{"n_layer": 10, "n_head": 1, "vocab_size": 2048, "norm": "rmsnorm", "bias": "none", "init": "normal", "init_std_o": 0.0152, "init_std_down": 0.0107, "lr": 0.00411, "lr_mult_o": 0.991, "beta2": 0.95, "doc_mask": true}
Each number is 128 + 24 x the weight over its row's rms, rounded and kept within 0 to 255. Layers, rows and columns count from 0. Numbers have three digits each. The size before them is the row's rms in percent of the matrix's.

# layer 7 attention key, 64x64, rms 0.13, rows 52-63, columns 0-63
095:134088146112093072193155154120107108129119137118117138129146149122091159088140156107092133139164123124123126141146110118145100154129174138137129103129115078133100131098122109133154169095145148
092:139128150118107123163065110178141158151135126104102103113146096115111098151084083113116168116100139129129141144101098137117151069142135118158137146122164155130147128136173150144131128127137107
092:116153135124136129134118134113140141099117160090119155111118156135141146087182114158096113131113149136105133098081143089120134082171137132118108122129085106192151100131147153158122120132097104
084:120124123099127131119138123169137138106160118159128130104116122094108081091125109113149143153143180134108127136103106123108129158153181062154107118106124124101099142138142169165075124121129128
090:093119167161141114106121138150107133124144151176115164083129157116183147146125103104113131137111152127119141119113184116155159115085130137119109144145139138154113129191111110099138165120137106
086:110103124109123095165110118165146130108144147148110117109128088140113150098158148103107114172121139134153113123125094161118112105166156176109131076113124154117102149143106092107094115168140095
088:130119199178176148126152131124130106121117137129106106185116133146141121134080120126139112145145145144149135117181106110141087084118080099115135136123133126143116141158113115141116136145146172
094:143141151152146114076076129135104143103100093150091147116122094104160137147103138138150113104119141147123146104123114096082111085117136093151145101120150093108148110110101104108145151127110081
093:108101120137105126147164129149132105065129113135178137118110164097129124117157146149099107152169155112115129128147159139108165178095141162135141126115165135083140120101123092087140131135111125
096:176129145125149120107143081089149145146116152125096092139124103163114108136118094116144135145084101164138146171129139162157128119120120139130091176120155123090141110138187099122125145121155118
089:144133130114113138153115132150141165147129151118103122127165139153087129154143127123173152112152165176141129129129081171117133079111124136156176127129143132096131122147122197171129097116120140
092:107125124080137130117111118133089095085169116130157096125127143126143154158177145148129121164149110100106133092134118139183134112142111119112087090146093133110118164140108110126111179157130138
# layer 7 attention query, 64x64, rms 0.132, rows 53-63, columns 0-63
098:145127132105096165141120146110090137157126133142151130154139122123106156135101136137067145156087088116104108126157154136154171163117118161134167078130105130125124143127083123119118156168118161
095:141123169106068105150108129137134112091111117167114161110147128161113134137154135117124140128103146125068141110145132139115141153157135148135156145136206147170139135137118140169146155108155124
085:148136107124131146129155128168103125113130104123114145123110112114135164146157126129139109119108108140110137125111171177130097125109149200173151064147083161114115159098115140097129117112148140
090:143165194101140120145071157136084149135088121120126126137140111105117128150089120145126089154146118139119128129148130156157097137123095134086143151116164111117173145113150114143098149118134169
085:151098158113129133077161102109116173120119133110097131159138164157139123091112142088114122150105152147122149178116107139164164102093127126138155105116151112121113127131128092097139166142157164
089:104129168100165130167173121117097113146107131106166094097109136124183121112146129138137139133136130115095137098119118141135115110142150088109123121109138096103149118147143121159199077114118142
091:165114124067138161133179129112127138145159112118127084132117170126116142171104116124133103151139128138116086128139152106107127166088158128093130141136154133127151166142131170183135140125100139
094:128146092170163178134104140124143124122125145108109117133143113165102141123121117138149139120115132173151136172111180116049127140130081134130108150125108147082110114110129100111138131101138157
096:079122079120121133114089097101104144145119109152170127125122107091165131130153119121083109146154127095126107170109150096128126112142097142108122130101103076141140153185130126110102124111140146
091:101137102103133114055166150126097120199133098126116110118102115132124158122089123143117153136104124089145151124135153145126131102118140135107140077146163130146097109119092117102131152141152102
090:147151127155128122120135109119109136141121150092093097133145093095130081073126146115108182125133133155135125075090137120126118119099130116145169115121129094133162160107164113175111116118092113
# layer 7 attention value, 64x64, rms 0.117, rows 0-63, columns 0-63
102:148149139127123132153207127097149135190108124142137106158132109112142099119110147105132110127169154132131107152130074130179138109127119112102119149141163129156132120141136163168142117171132122
099:125154160110083155146103121098109130106153121148119184177157149107170154139128114118114094108132115120115119163100157123087127093116138164135146126150129131156118163114095119106089119093155122
099:125112148101157159122112153125107111146133122164156102118134158131133109142148121122156155105122101129163120129121166153107112104121153160165074075140122150157122157081147130112134103163179155
105:119165124116140107136166143136182147127145113128122137088112150138104139104157121128137099107175134119142138110087169096114148100133112129105124148142125120116157177163107138108109152186183128
093:147133127134136077136130162123099084138138123128137179173120132129107080121119110126183084130125143104105140096141128120101151107132115155150133161125076113164148125112110076099137127109111121
097:145121099124127099164153128127109119131106157085153133084122156136114143120129123151154124125126103112125204113130165097130159133153136101115112121131137117080150096132153136115197149097106109
086:138148101100132083125142127121090123103147150137135128161140133107098126148147131161160175156097118109132145100106125132123115102138160089127173157131102110147145061124191113102137139129118145
109:121117109138117104110092159123080174118124108122176098133123113112123117152156130152151185160118091120159110147085117142140101084130209118119141105130130141128158133139133117142123125130132126
102:135144057112135165108108114146142117132121136092110122121155151088099112164130140173103152132142140136130137102111153126116109122148098069124136172135134127177092119128106137149131109120172095
103:151128117116160176116109144080105149114141144145129091127113154114149129164142122102155113153149165093166145084139139117178140144079170112143113111122089109112145130121124128133109153115107171
110:131125151120123140153088140144147112158132128141093121161152138098112088133100130165096175085124137150136145136137089141109168143117137117134176121144081073138116139143150134092098160102109118
098:145115103131145143126128137154154128131127103082108148112136123126131117156143144143095146092099085124133179094137175149098098135176115128151132142104112156100120167160078132072117133152120124
107:139134147156116149145133110118105143152168134181117141081104184118137123115136116120119098157116139155114151151152149129108092129136096094158090112132085083167123148120094142135096130154157122
091:120127139093117133117182120105067114113138144138131129105122108126133126130124134142155153113078204134118151135125179136154140099129172188114142112116134105143078109121144137129149131127137130
094:118093205113124146126153101104139152116124124119139134163180119128157137103124158128151133153108148135129111155133128116131132109146127132169170167109137114134166125151087159104137124067119100
095:121103125130132091077094069142132121150164122138128118150117122148114104133079118137134110126129183119168104164130123115087079097121134168121145145161138142143113113119151125132139102101111087
095:119143144136084139077108102141172115141143133158111116149104147137128143100078118080118110120141172151116154116113135118188139149085131124125154095159126140155093106131132144122130126145085100
099:116135124099136115135124136158157068108111135129140113166109160118106156097107136136137168097118115162118160128108102101102118142102120074105142065140079130091116130154107159154143126123124135
093:120174123084133123104145117144147130140143121061141118151134096103131098128108141143146129149085146091166088132158165106116117146088114129140092140135126143098120125104181136080133116122134150
104:139131107122163162130171130136157125149140155121124146107117162160148103165140134110127143153184078134117111109144124162136133150109136105135127169139167125089083092150124162142138103126171159
103:116119134116098134155111135097127137102096136109111105191097127165098147146117151139140129098114168135130156144162138098117143097086152149150147190145120104163138113171148118120158124102114142
096:126155137165163130158123170086093098115125106099112166128159115151130153143101133130091120130089104148098143105108141120143118100136148122130138173121083147097089094118089140148147139094128151
115:095132079129128103139144177104139110136083152111110123131163101132106139124107123100100145114140111108166124149050132082125186103136154121128165126131125122146110115130147133120138143097110107
104:116105102147131139103120142127132186132094123110146117110129129135080127189144145189105139107131146129097112080152116165123137119177143107137163153110129123175168149110142127150131122146129129
106:117120178112132188147136144093177117135110111119102136153141171159094103152136137127141086119114102136134145122136153106145155084127093142124132112121147096169117162128086115146135154106131091
115:135089113096165081125135123136113128178135138142135166113155126114092137100097120151112164114118120132121101148106101106078099133099133114132125127104134110056127129167148136109168113133093117
091:078122082127112117130100105081102119106115126102148124154114120133129118151169121116113100146101118121105095125152126127093074154152114157129124133104110133132135177083057141126132128150141142
099:088136107128139154145125123137130116100116128132163136126127115165106108162168120101127111100108094115125135116066145145131141141128090166100083140133193109175149151111091141138130118140157099
082:130132103124118137112121117143124094093083165134128106158105123135104157120147136129150086096170144137116141091055125130120109094120153095089133119141149132139111124129137130128126123136166053
113:094127125166103133090103180156115104120173140117142133116141123090090093126148119128082152172116113124129125086141104110145092181110141149134149177121138150140120114150108147147102135139143136
093:132143129155149085125064125116111131146141145095142117126099138134126133106145130142135133164123172106156134158158165081168110165157153082099102148141135143114138121110164116146150082146126115
105:149127165143116140101096166151108105166112099116143139127123134136155129127082104134110111136180132091130133119102105132178092123140099130103115064127088134110137160105128115163172126138114112
107:100130140123106158083134128118177135121111132131171113125125128099128114179107115161111128158188088135102137140130086136096126098148133119106124106138078189114104126132127139144108154151119112
096:134128124158163090075152172115110152100125156124124138131137111119099098176118131097102117150087115095140162127125129143105143131166119147131156130115088123139153156119101132136072157148087126
089:139121117120119175097126139141168166155159114150125121138107140106153113157135127138138086124144149127137142119062149121148077100088118120089123159117106139148094101093120117190124123115129119
098:121140114143140197141088113116166137134135103125135133118149127119132133090129114143113113141133116132133166156152158101087127168143074090119118084124149102140099147133085116130127139140193135
110:138132150091137140128117105181108136120138110123108135105172143138159147114115123125105124141153157142164129183123127112126127131143116157138104141122122117153129097076097120101177128161135208
083:120141091127162165126089102092128114156153080128104169126122137126122076162080130131096133139118136115160120083161108143167152120136133131139150129113154147112129132140108164087128147145112088
090:114157094122115125139124120140089094129123114158129168112133145149127131124094121099163087112123148173098085103198169128092157135118113138148153139126093125156118115141078102125137125140142116
096:132143082148099150121177110196149132154129153122131108121139113140160121109125137150118110103138092137113103130141131121136087126139130086157124152126090175088085161096120120099153135096126120
090:081123076148135145112133095104157162109140143132091101132086121173143141127150105107092123148132120120126134112135114170118100131108131147150150112159191093153119153072136118131141135121136153
090:087175104113106141104134094085101131129105089136141119125138099154150163112134114122111136132098170109140116102132133105132148118137157118158073130146120128104114176121149142126099098187159131
110:127149132172053124146107133117111092147117116135139161146141133095158120115140115143122097133093117126103087096149107141101109154154141119130136102122146112149150145117150119130051148119151087
101:129150153107149124137087093122161123103154121151134135157082094168131147170142138136131153147122143116141122134173155151145133150109171138128126183160130176097105109164107106130114113100097122
097:094100134148211158101102114079160119143112123140131099138131165136140112151126118129089098149118100139113133128155101155159140134126123127155131121137149132121145098097117166156162163107148158
100:147148160111085164091171151129140138105129127117101137129181116124120136128128149114108170141158173120125107105133105107144110163113115175121098162106147114115135142170088132136084113138152159
095:174109098127090149131142171145090119144123143132134166178106112134143126124146137130149124148106123107148135173115125136126056105142113149125122111095102118102119125150153095124126129130182076
103:131138099112103157121162148106152112130110120122134156145115117142120119146149136125139107142133121106108020110117117137110109124115083122128126119109166123154139185143123101176124099111156113
100:172112153130119123112147105093132090144140114090115126136148122202108121130097138139145150101152103134104130065120128118173139154117147129135163126130173110120106129163139114131143118097126176
094:120141161135123139114131150117139100123104168080111185109103135134143125167130125136098110151134157092156143104111110098096143081141164185160118157134153117135095149128134122173139127149119105
097:161113129106074137129137124119107103125103165165128162178108163120149125140135128106115163146117108124168151141089136096127154159090099131114115093120111099146097136161140135110155089095101135
105:108129133146149160047127101190149162097136129148140128115109119155114119126131125146162107142107131122087190125133138146121104122147132115136134125130114108099142110118122112110118125124134051
098:121116140093145155121153154151107138139106162118116119112147147114096158124098140107122138179134101101132089154170129143159134108093105130155143143121195132110171111149160140117161097163134139
113:168129147187138094103111140126139149126131162141133148123161105136090134109106124119131143116139128181092144160167068113132144131114155146155079113156150111130126086105095119109119112139103119
106:113124121169140146113110143138104150119123129144148137129121144142108154132157134177100087112111161120127132116123154108132123134121105118115100133107144116172149197166113146130151106173210133
086:097143110110155164092127172159129132154113145156132082111187104114156149112087133115097125125103137089131120127120078149111144136136117147175125107117170147119139159127126131170093128131137137
103:151147118148124102099135102111097127137103137126134138102159158104153139162128113125105104134124137138094136167128183140072141141141098081110146071140107108115080155127107163101103121140135106
106:117168158134090159089166156136140135100132130156129160183107105137167121115121122129125157135138182150126142115091098135144128150089153154136158133145140088180125114112146111125130131160108148
111:110126126083137094173149122120123088136148104117119140150153098136107114158127120148121119151066082132109132113127145093096118116088130123143154131138076138104095153133125112091167148096114095
099:143135143114115110120106080086106087129140147150155103118097117156066144141152121116110122155129147118107094135145138118148089133107094151142141116145131152115135166126182173095156120164146116
092:145132098139138096096122172124115122114128153135126125164104130099127123120131121112131117152138152133109183141116154136155124172063102174097103124132132140120109090130125091117186120101082138
100:114132178158149114120100142089151170140089117127137115128126154129157118129159119157092124153201149159125147133122142140102128153119107151097081151156104133146130168147114107130167134110138105
097:111178133154155172121139159153126112117119129140092162099194110130148163139125135102091134119139124134146126078082114110136113161128129088142152134110148103136123108107131160161089150137134108
112:135104100175112110150132135081114132179095137112131131087126149116141149148139132115088155177106113097158161126133166129131172140130143081147154113117100117114111143161105142143115099092147135
# layer 7 attention output (transposed), 64x64, rms 0.284, rows 0-63, columns 0-63
101:095106120123150134130134099136160148130182121160142130119099132142167114114057119067118150104148128098152130143117167155124150130095171124095124134133105111112140145118135100125124132181123105
101:146126092095110139104117110105126097113116121130100123124100121095124132132127120132110073142092129138142113144083126132137106120134152166064128081127099127137062130099127155085107111102156150
099:132139103155128140127157087163136109113149143134115157135134136147146138121184175088128132127105089126119101108108143124128099091139113170181119120195095148108108106150142146156118139128158129
105:115132098134133134120105149103158145115125145147157126132107117173127129110149216133132144141114116140132173131113163083145140128155142122059143098089112121143155109139134140125129102166143149
093:176105136146137104092098148118113130143150137137100137125115103131095125119127085208121138126140114128147125125099149088135115116119118135115124111135125143155071109156120058107122121087125097
100:093146166146150122149101150165138153104136181104150142090136129110102128096151074160119127141124110148101135095146118082101131147151111111115094128131140131138137114164132136094162084112091121
085:145161134111135120132133152133162134115121110120128094134128110146108094130132083178125125156109145181126126081053122109096109143120134106167128113169132135133101109140129093138142103144077108
108:132124158112158170157149131124160084130136110113165095127138138122124163139187158162107137124103127139122105089087124138099125125104138122194172133174142131101128109132128101123146119130101136
097:116146078097130096131140131137147133173135087147140109152142146145118078096123145195118137143125150180169146129144125126122072118167125104106129138134141130120129136118142159112177141150124142
105:083131133177121141115146115124091122104132130128134106163136112158134127142177090077114131093108141089131142136128114066140118128126106131150127115168134155121096108122131134130106093158067107
110:170156091112121134113133128157173105121142084157106117133143072133117126159142124105131126107110208153162104149123136122131125106126104098148088140094133097149118137124140116142139097090130145
099:128139074136136128139125136121124090198116094117148137107156107124137149083159149169129127136124131137114176125141123129143085128149095139125114135079137160126176137161135117139140113151179145
113:136147150175137112082147101125095122133166187145105122167122108133122107129102152129140107198102161118134135137133133138143152126144114126068115140171122154161136115133160148108114104117123130
085:128142154154130123131125124159139123119129188120123144104127128114111116104130113135127151100095124154140136062130080174129142167141134147140133131166085100117068132120119159172143091106133103
097:129112164085145135175152108157124081100105091132119154142124114076139109110138099128116135125157149109120157139107104154126137167111157121067129134080101173128100122106147109132118129123140132
090:151093125116118125134137124104157131090150159137131115168129144136151122160135080143170147091113135161122093165122093163127118094104167107137151130096127117105111102151176124102150137101174121
101:101158126136100121096118118120137143122137160162118122157111155091136152168097085029140129135147144139158167164147112111145145101106155134148141119102128104140123135133137156135120115143148134
102:138205105118119128128085137113158154124131119132178159131126127071133154118119139072158149159126139159145112134112112103121167097145091128133085156110132125126115106131108154121145143140104134
095:104067105104119103127096115119096156106157091139131124136182134138172125142147091155142131117140116149127126103071158123113114157138116113101118113115111115077134117131135163165135128152160101
102:106154143123113091170155120133119161129127160129100117144118130155168133128091132054112128135110102134118141103158169127134109138161134131124090116151164173079129172121139095113129108144115133
104:158116074101146147149121096114115137076084156128133126125149087124119135119113078167157151117147152165150141135133114110146151120129144120148125109107074130127086140156146130105136102125077142
092:162150121116126121132111155101085142127120121124123119086126128084108166085106114132086166124119140116080184141140133155115094143127092145115109140186136138142091157112101131106127115141146157
108:133135095103149134124127174166126142113130130147146138098112165135128123115186091029112130109143137144111130113122130104140103142115142137146146101115132090141101139134121118101159141129114180
102:140121100130152156143143131163131120175082077115121111149120108145099106115124174241113148113134143122145128104145120131120119117126135103140145146128149125116158147144156127145142132123113135
102:106107129126155158123135113127114158119135096144108174127085133122119142091156149146115155136147151138169161171173162149163132135178111136121102097096118144149079104137152137109107107128142157
109:149146144124116131160097166132152077147162120127134184144128120160104141121141131102140147132129152136039085130104121138119122145114129134137104157099129105090147142139124132139148135071120120
092:127126098124162097105103116110056113165083099096137111118119139119139128106124150173139138148144100085137072129110103177152093128122125117099144125127149152124112120152113152117111153099121131
095:084136146122143115123103115155116129178097171130136126085096164144116126102160145122174125113124077102146129134149160172127124102168133138122121082142119108128107113135120108102103167142138165
080:107161088126168121114080135118198117126096144121151110114071178131134113106110124127165118115131099160170140137136127099124142128139134167111127119171119140122116118100131147115165166131121132
113:149138158101117077132132155085105086156121163161133102115135114111159113161151144146106144167110140127159140128140124128111090133127133088132134125141196118141132152144112161152099174121098137
095:118106174125154089132110096094113150091135188128136118131167173140139125130109096196107132126134139140117112081126125106098130137093126104139137150119133132123150093135132182102135133156119118
101:095137155150132161097135162098127106149178095125132146132126159113107156135112127130109153080102119081140109154145142108087146116091101127120129135149146128143124129168105169101146153110184127
106:127148166124121188098119154112152151144125092137162109137109127104178114141139154133096121126133113152158086155132119134101121095144117125084150138158184157120134179156140118141133098132123153
100:151116139151154162091128155129074117185112149111137118129114122140147117114179083093115120114120143130141159099105124150139110135119132120107121107136173139160140107156144060125116157167121133
085:084126120132100145072164145113125131155124147151180131146087137128131113128110139159153150103114148152148170179146153126103120126121103140127173120151148136084106108096148137103114096159137111
097:101137136117135102141142133115119156120127090149141155142185160159139138102145180161143091163124146136166129157152133133139122096151108154073125145124149104163136108126109188118114100111132140
106:150170102142087109140180123136098143114121126133108168108198118137105099133092142114108134106127130122128110178130128136112128156149146119112164115156096130129160087128100178121133133135165135
080:103115121141114105145135113106160118157163045152103091151123137147131150113170111109097141097117160096117155174133110152155096135130116125141096127109125101107152141163137108142127114122161149
094:176129079156104095132080133132098169146143099138083119139141137116089130140109140163102123170122111135144141145155124132184144126119132149096127148111084144135090128132137094137108135090117113
093:113113065138155114112137142164114156150152139110085126094143125092152123153106161148146116144156110147120137161107124100109118144101105126090138153095145169073141169108133147139158129129153141
096:106140111139149128117182125123096145086070144117077096154122137163130129140129138083172106143132105120138126140122113150159109093139144113179152104128171082124125144140125137090128113110136126
097:123149118116170134093107090099130148130129078144129111143170140144151139144155158126137130127113097086075138128114113114156134115117149146130148129152084059115122153145117185141141120141151143
108:145103118112141102102091127124149098136140054124106101116101135105133124168118138205132085167108129087154105120119136132133119151101125127114116137140145108167120141119150140123112150083128110
106:135115164109104135155114104060125167107098171132106083137147119125159148148134101156131103114125137140125136126129133126110140109142132119170140161077095158098100152118132099121097094169140130
094:129158146127114126124177116156118154087094107130103124155110130156144159106159117096104153135157111066131130180154114175104096097132118107137089136166173142130126144144139136117116122131107129
096:120122117080128120162122121068120093174123114119129165142154096122144083141105172112120148097118135109147150132151137124151131172140144123094153108120114122146131154093127171167098160160134125
096:116082125117158111113140126088128087165145124086151158096124159143148131102136115131164104126109134158142129106110132139126161186084116169124108144182123165118102133146120110109134138092143115
107:113075092112142134136127140099106135166136065121107136160084167147123114142116171185147137147140098108145105105125161134148130144138135138111134121099122127103092155105126111119112181115127116
102:118143123122135127193144149137177148119143128107113147143145118108112157148095128148147185116124137104111151112154147114168098124135152163202096097103153143139094148114108130144115112130139135
096:141125151157152137088124133090104124093110169162110141116112145126156113111137110134120121095108122152134131108150126095119086179174161115117124108152142102116106175173153124071150138126133143
095:105152150135132115116145111127137109165133177135153169122123142113134136147115044063139104137124148141118092102125130118138151149146106130127115096123111141130059113147123132098126143103097138
104:126150194123159150102112138114138140148097156107103126161141141122124122122160128175167106137126116162165192147145105121097164105126116136115131144141163138112144115137156099145143080126158121
100:112108151122118136188151132129085101116145104111088144153121136164148118109131103078090117145158105155120140107121150125117144158118166116123089109134092133096152150144132177154135173143112120
115:168105161131140137141081115139142128136137208120084158139158124116132144130097123078117119125165146133128117153135123122136130110121169119156137152194141101144151140108145084126106125109119130
112:124126115127148119128129112119141113163094160129143149136129138172116144107122174240131140138114129112144131126125126130128154133136115129063125123139112121136132123139132192140138168134106150
087:124134111126115151120164145129099128146144094129116148139141122144142103121187148064138103099128085106146138154109130118111106123100151158127103157124131066126150159114143150156137188159126131
106:125147116143131131098089147154120127166135114113132125160136158123148143134109092101096109164087128138125105086132118171141122113145139138041118139141127143159132118106149166121185105113140133
108:130172134132116137097129122105154125119085141170079143126147131112117112177091119106154124129108147138186154131096132127123156137113143121150176106151128069126097152134105087117106102133125117
104:135138122102143139104111177105110134107144107128125124099139120109123145122169096175118156181124150147090121150083151145151112107174110135133100145096119129106065140142118117143137100088148135
099:088099133141151120119107128109126117117122154111115097155109158147166124149111112084154163157127115108106094108099115153119123104121175125103080132148082154132122137163120186167121151115137150
097:109122157131086120102117144088111127147115229117127145111139139130109143125112043123123131128158108155157123131133143131109134117127095127128147132138136120138106118124102125121123113124086081
097:127131150116137159106127114097162119103086179150134130135146120146104125158122163181094142113149124116141105151155165150111133093144091109070179149110140144162121135141139132092139107110120124
095:108160108116124120119115161133125130139109089153103132114129167114117100126129129039126112125081160100120186152149144133129103165126124149116119130158140097136151136109133138130120174168138158
117:120126160141159099134186148142100110153127141126177117142140124116153151103169091107091105139122158108089132055156142105151124131124121123124112137122132143149109145142155150089167114124097135
# layer 7 MLP gate, 128x64, rms 0.234, rows 0-20, columns 0-63
091:163159157106144136133145130125142138138101126109146076163162097153151126123137115120119145095158131127114111132105080146128165113138072107126120149100135108123162137163199148125132114117107087
112:094130134156063147102104139126125113122175125131068081125119119106141161153138089114147097101135145146122114161104123145136125086097123133113142152080139117124135101156131139119168159137138151
119:118128114150157131093107113159152157134110141131110101170126135156139121151094130128108160110101134118170139167140108163151112117080114110131111149075138116125156147138107207141139119160148129
095:139174132154134134135136198131175126143099148150142097152144094101171142073132134134138101097131136143081147115121086158133109120099133093107122115108114139134095117142140091145133143124137152
098:129114110127147112110077090110114124118166085119070095121120143129093062152090129107138150122125112145128145105112109145138115129146165093138148112138112147131134077137133156115108158123146090
098:115096139133116097165102078105151150114124127109091096183095113116113173153155145111158126112123148130133147147120077109142099139145139143158123144129147179085132143129124123163168113137115136
099:124136119102113149162095112105124141117147181116106121071148080126129143118128125079185119102125128160125138106085154143153138163133110097149135121117120155084136095147131129120100122097158120
093:120128120128119140126097133105156109121130127144143144114149159173124133145107114119144118106122172156052112129106164162149090105142138102172103092106100112112084136153094169130145151125145111
091:132119130168102122165128117135099102127128127130158146141140143140143101080122119137134158127114121125078169085107090119137113151145143103120127081091074112117143147118159159146145156141119066
092:132151181104116138153148169196118130147124120144100095154156164166103156151128113126121135135171115139115102164145149135106113112133143133163152142130167127123158162134115146167144111120115166
105:128180138109137087122138135107138132151110116057136084168142110114118155106136100119110099118113160140156094162123089125122118152141077111139138168116173113119107136153133116148137148122150104
089:078143110119101169122117125129132147162128054132136147132137127131150122133128101113112132129123147106090130100133111164137076129142154106093167115089108130116142174161151160145104151151162122
107:127178159117112136126161117127093140120099142064104068122161079122115109124142126126143113107141134135132107107117147135096149119164072121145118179111157157138125115139107142141160117135107116
090:165132110125121146120071116150175123105124183111133127118154154142161141155091125119107119108137129155140120140137112151136095130134131110140108097168178121162134163112117099106176093120123085
099:149148179112117144131091129134127122078154170114116105106132119174146107136141067140147109117117116133085113100112142111136110154095112108143157173123107123106122098129120152126128144086156083
094:127169141077111122112105149139161124112129141119131165106152128181115133154135133100152143116095164136118082105130145125166173141112127168143151136134155123084112139125132183146138111141089157
108:155137164094124132136166123136129187127128104092143101164119146171154130117161144094142106141165139155120143128113133146093153102110116097152099106123159147083143142134112113168137082100120123
109:161152129118131131112143107132128140146092109146098120152111119152110149136096121118152154130100111156179161128119132143169105170160118114156085150107156196150142135108117132106116163136169159
103:159132087126114096132131116139105149146138156135101125147187115131130121137117140124133116127091128155158155146086102168167143084169153118115112157088145098150163121123095111141088123117154096
093:154165157121132105149139156153087127138123120139129107064145094141155163116124100126134113143124161115196156126106149148161088113106130119118128119109125144096114122097146156133172105146160112
091:095141079153080149120135086095152152142125085119118121195119129138158116131110143085154126117114140125109129158167150133142133132158130141104118153109099135160167172119119156120122145111140155
# layer 7 MLP up, 128x64, rms 0.229, rows 0-20, columns 0-63
099:106136105173154123142152152151122178111151113141163140170166100112135137128150138133128151089120092123096078151100109194111120127128125149093122131105114117084110122108110117149157144127111121
105:120113162141130158074117142151119144116171128085133136131086139113107146090164132137123105150134163076134140126075134152144130127133151153130117134126119187152155134122061125118103120142139123
094:151181176154148195147127128147166143152086140156109172126123168115163150121133116148151157135106138140108104114138104138168127117099105118143106120139109124130111174109120121140112149105156137
095:109170148176127173140106155106125132146151119122090155133167129123172141148152136141119103109137149136128085152126068136134137072117098096143114123137159146086157143134156133138145144124160131
093:143151165126089103120136140152107179116123141108088140163136080122142146120082161131105185137125145118111124117156127150156133099117124125154136159129137166109133154128090088168098146113146145
097:183143104098121101136111115102092137126118111146128149097105079147146159092098128121110120147106129123150179136100161117142120131156116115139123113108096093131115106129118070172137151103152094
099:148118140121133067129084137125132116137139118122144111141141144126102112142154153101095112135102094111145155139164121161181117151142125125187166141113106127124122106087147167111125157189115132
096:146128145111139147147168134161130133118107138121114124129125158123136184097124132154148103084120111126159138140090129109125123152108144120105071130075127152125096141139102124205105147136143170
103:040138091146133114149119076143142133116104125142109135125139172123106153138119154126136101130074115145142161124127143143141135117150159137130123104102134135113175145108119105148125129166181149
090:147150107113125137136122137107175137124169131120122121135127116107136138209117119116162103128143162154137134137094124102129147086141135122129065153136137184196139120132132126101138111122148106
095:093110122140127156056151131123133152150137117115175124066130126120113144114154128118140168162141134109067159145128131134100116132090158140121120128121121145132104112141130112088126135113078089
100:147150122115118142150123088132115106107130107113115116159143087124145160125118169111079141131093134128151122156142128103124134113176097101111103151126141162152141129103092133132058149188132110
097:074140114127157152124093142111133140150128117115144132152122137123172086147110102150119102135118160107149130117125113108112141098149077125092145181146116106194100155140127165116121145142087117
087:115104136102116178123156129101110143160127134115166079142156115119084124112155099137117155094173142088105159110147106128151152084126170111136153073154119105110130117100117131130119135142125129
104:116133152117170149156126095164128144118101135085134147119123112116149125061090124129138118138129106100120165127145129145182141127131108105102105106173160104142173095100091141158128133106129150
096:114134129141138146101138160166144189128139130121110113124098143127161091144162119107170111113106097109122098110118125138145124167140155156194122093139112125108102150092101102143077112142130128
094:128173129120074121145162142109124165120145118155145136147099141143117106166150154115127145102125162132126167178133145114111152105182121141111143139128135099133150146173164133131098076163144124
108:118167123135120152144171118067084108116133132104159143147119139160130149146163135135125158108100109154166116106142161136109171137118145105098158149128109157093148153111170135100151145165121119
099:164147128131129159135118161147149155094093149152130154145127131123147120081102151149157104150184112139123114157163159132142138101162135125127168124139188118130180136145133156107118106149110155
110:084153123162088106166102131122147143131161138129215121185127143164119119118138102154099130129127155133121124114105125111119120135099129144127136113126142115146126108161167103130162102114096092
091:126089151162085081125165090131086153118132128133171125147112135112146107140144128129136134143104096145144141177116134165155153105137142113146166090147110106126126152095112116164111139163132173
# layer 7 MLP down (transposed), 128x64, rms 0.324, rows 0-20, columns 0-63
108:119109090138107090112150150116112076144152045139121154117119115108131113167127146186159098127099117140140165134163125118103118122151149142154127124170095148144121130107116106112131124138152125
107:162105116161107123136125176127142113094087120125096089126094145119159110112160062096117113131101124173122100137130137119139124129119108154082145091119151149127090130133140105100144167115149135
095:106063122141143129144139133111122179156116115139115106125130136152140144112148103077143145148119119130161150160117130109122116139150162089183160158139114132121119065124114141162132139119077115
088:129070155127138119124161118155109107147095122142134143120121105169109097126091195175094104101087119132141121144129154159128119125129108161098154134140135116162163127130109167161111117128147115
094:099199172112082096105114162104097130129127093124118102163130103124141150116174140082114108120101129127131092163161141127098099128133149121134127165136094136137117111135130143139162118138148143
099:069158141113091115080133116135095144153149177095120125163127140107114145140136154167115096099138132109083152185125134078122137102128125108127125148141150144104152142115122127113160121097137128
104:147113152100119123143106147149167126122167139123121141141151107112132113158161051179125131106101116119094098138147089140128129154136114107178143128114126150146148156112125143120137124089078159
099:121089176136132112143113112134144122194122064172116143144110149155120114130164154146118132122103132117115153087119116108166151124116137137138109185144127115116140150172152141101157138102141123
099:091147140128162158102136159103126154146113164087127128128098105103128136103163085131142122075173149117124149116163135123120116131144135122117161126191126140104088102129181106123149139146134118
088:103122109108121103099118136130149167146091119093146093121122127077124115126165101094134137090122119150160129110108137106135105106123125101076106116071157135111148149148121140160104101092157161
094:109110131121152101126120140123112189161112135167142118122156119096131165124174110085105098110111112126122137136122119158155180111123135162136080108173152162132165124131147177136133142116122124
094:176150114137131097131118112110132157098090121143101148140151137117076113156115211198117094130139102129129140142111109118090142142131112114105130119159139111124096139114132129155117102155126134
098:113082113088082109111134140111073108161132098189110099153119110132123147163116170130120142125107121098137183122149158142142107160149129136118126110133143096138098154096119117146109143145112124
089:103091153137125090153099117059138129115129163145105123116158108139156136132118123105083133107146150135108072141148111185170101130109139119107147113165110118118145101108119112151147116132102105
101:103147088134159107115156147141103101131175129118180146118093104136160148114128122119130159072145125129141106120092154090105096132135131101139130172166131129131161178121140096115148119112139156
096:100128149124074169115130132127132145125132159104093137135104133113117094092132180198134140114127127107129119150163176129136120138144164159124139150093165125116149147172137107127102121116107096
095:117090101128172147124094152114106138134128130101182106151135122116097127119128116184120147150126092165142148104106127114130106194110162108150146111114157155173127164133144123115111142115104109
108:145135094144104109116103123176121128131151145123114112156140133137176094146173191173099102127141124146092089142151135157130124104134103099114128082118105132140123091160143104143136115129160145
099:119107107080147135147122125120141139176159165128170176131109135130193114115189120089118134123138117113115166120091106127134164151088135140143142103129133129117105098090106117110136148116127118
104:093123169128130138098135158108125130106127091152102076133130168161088135120144179124138117077150118134125085152114080147134131112125131133131108144180108137100107134121109109140140132149103173
088:172148084150122130126119093109140111131104170128134064122124109142135114116149117102162136148150151075097139094095120141126121117068121074120131140140111149113093127160132115116126102107116108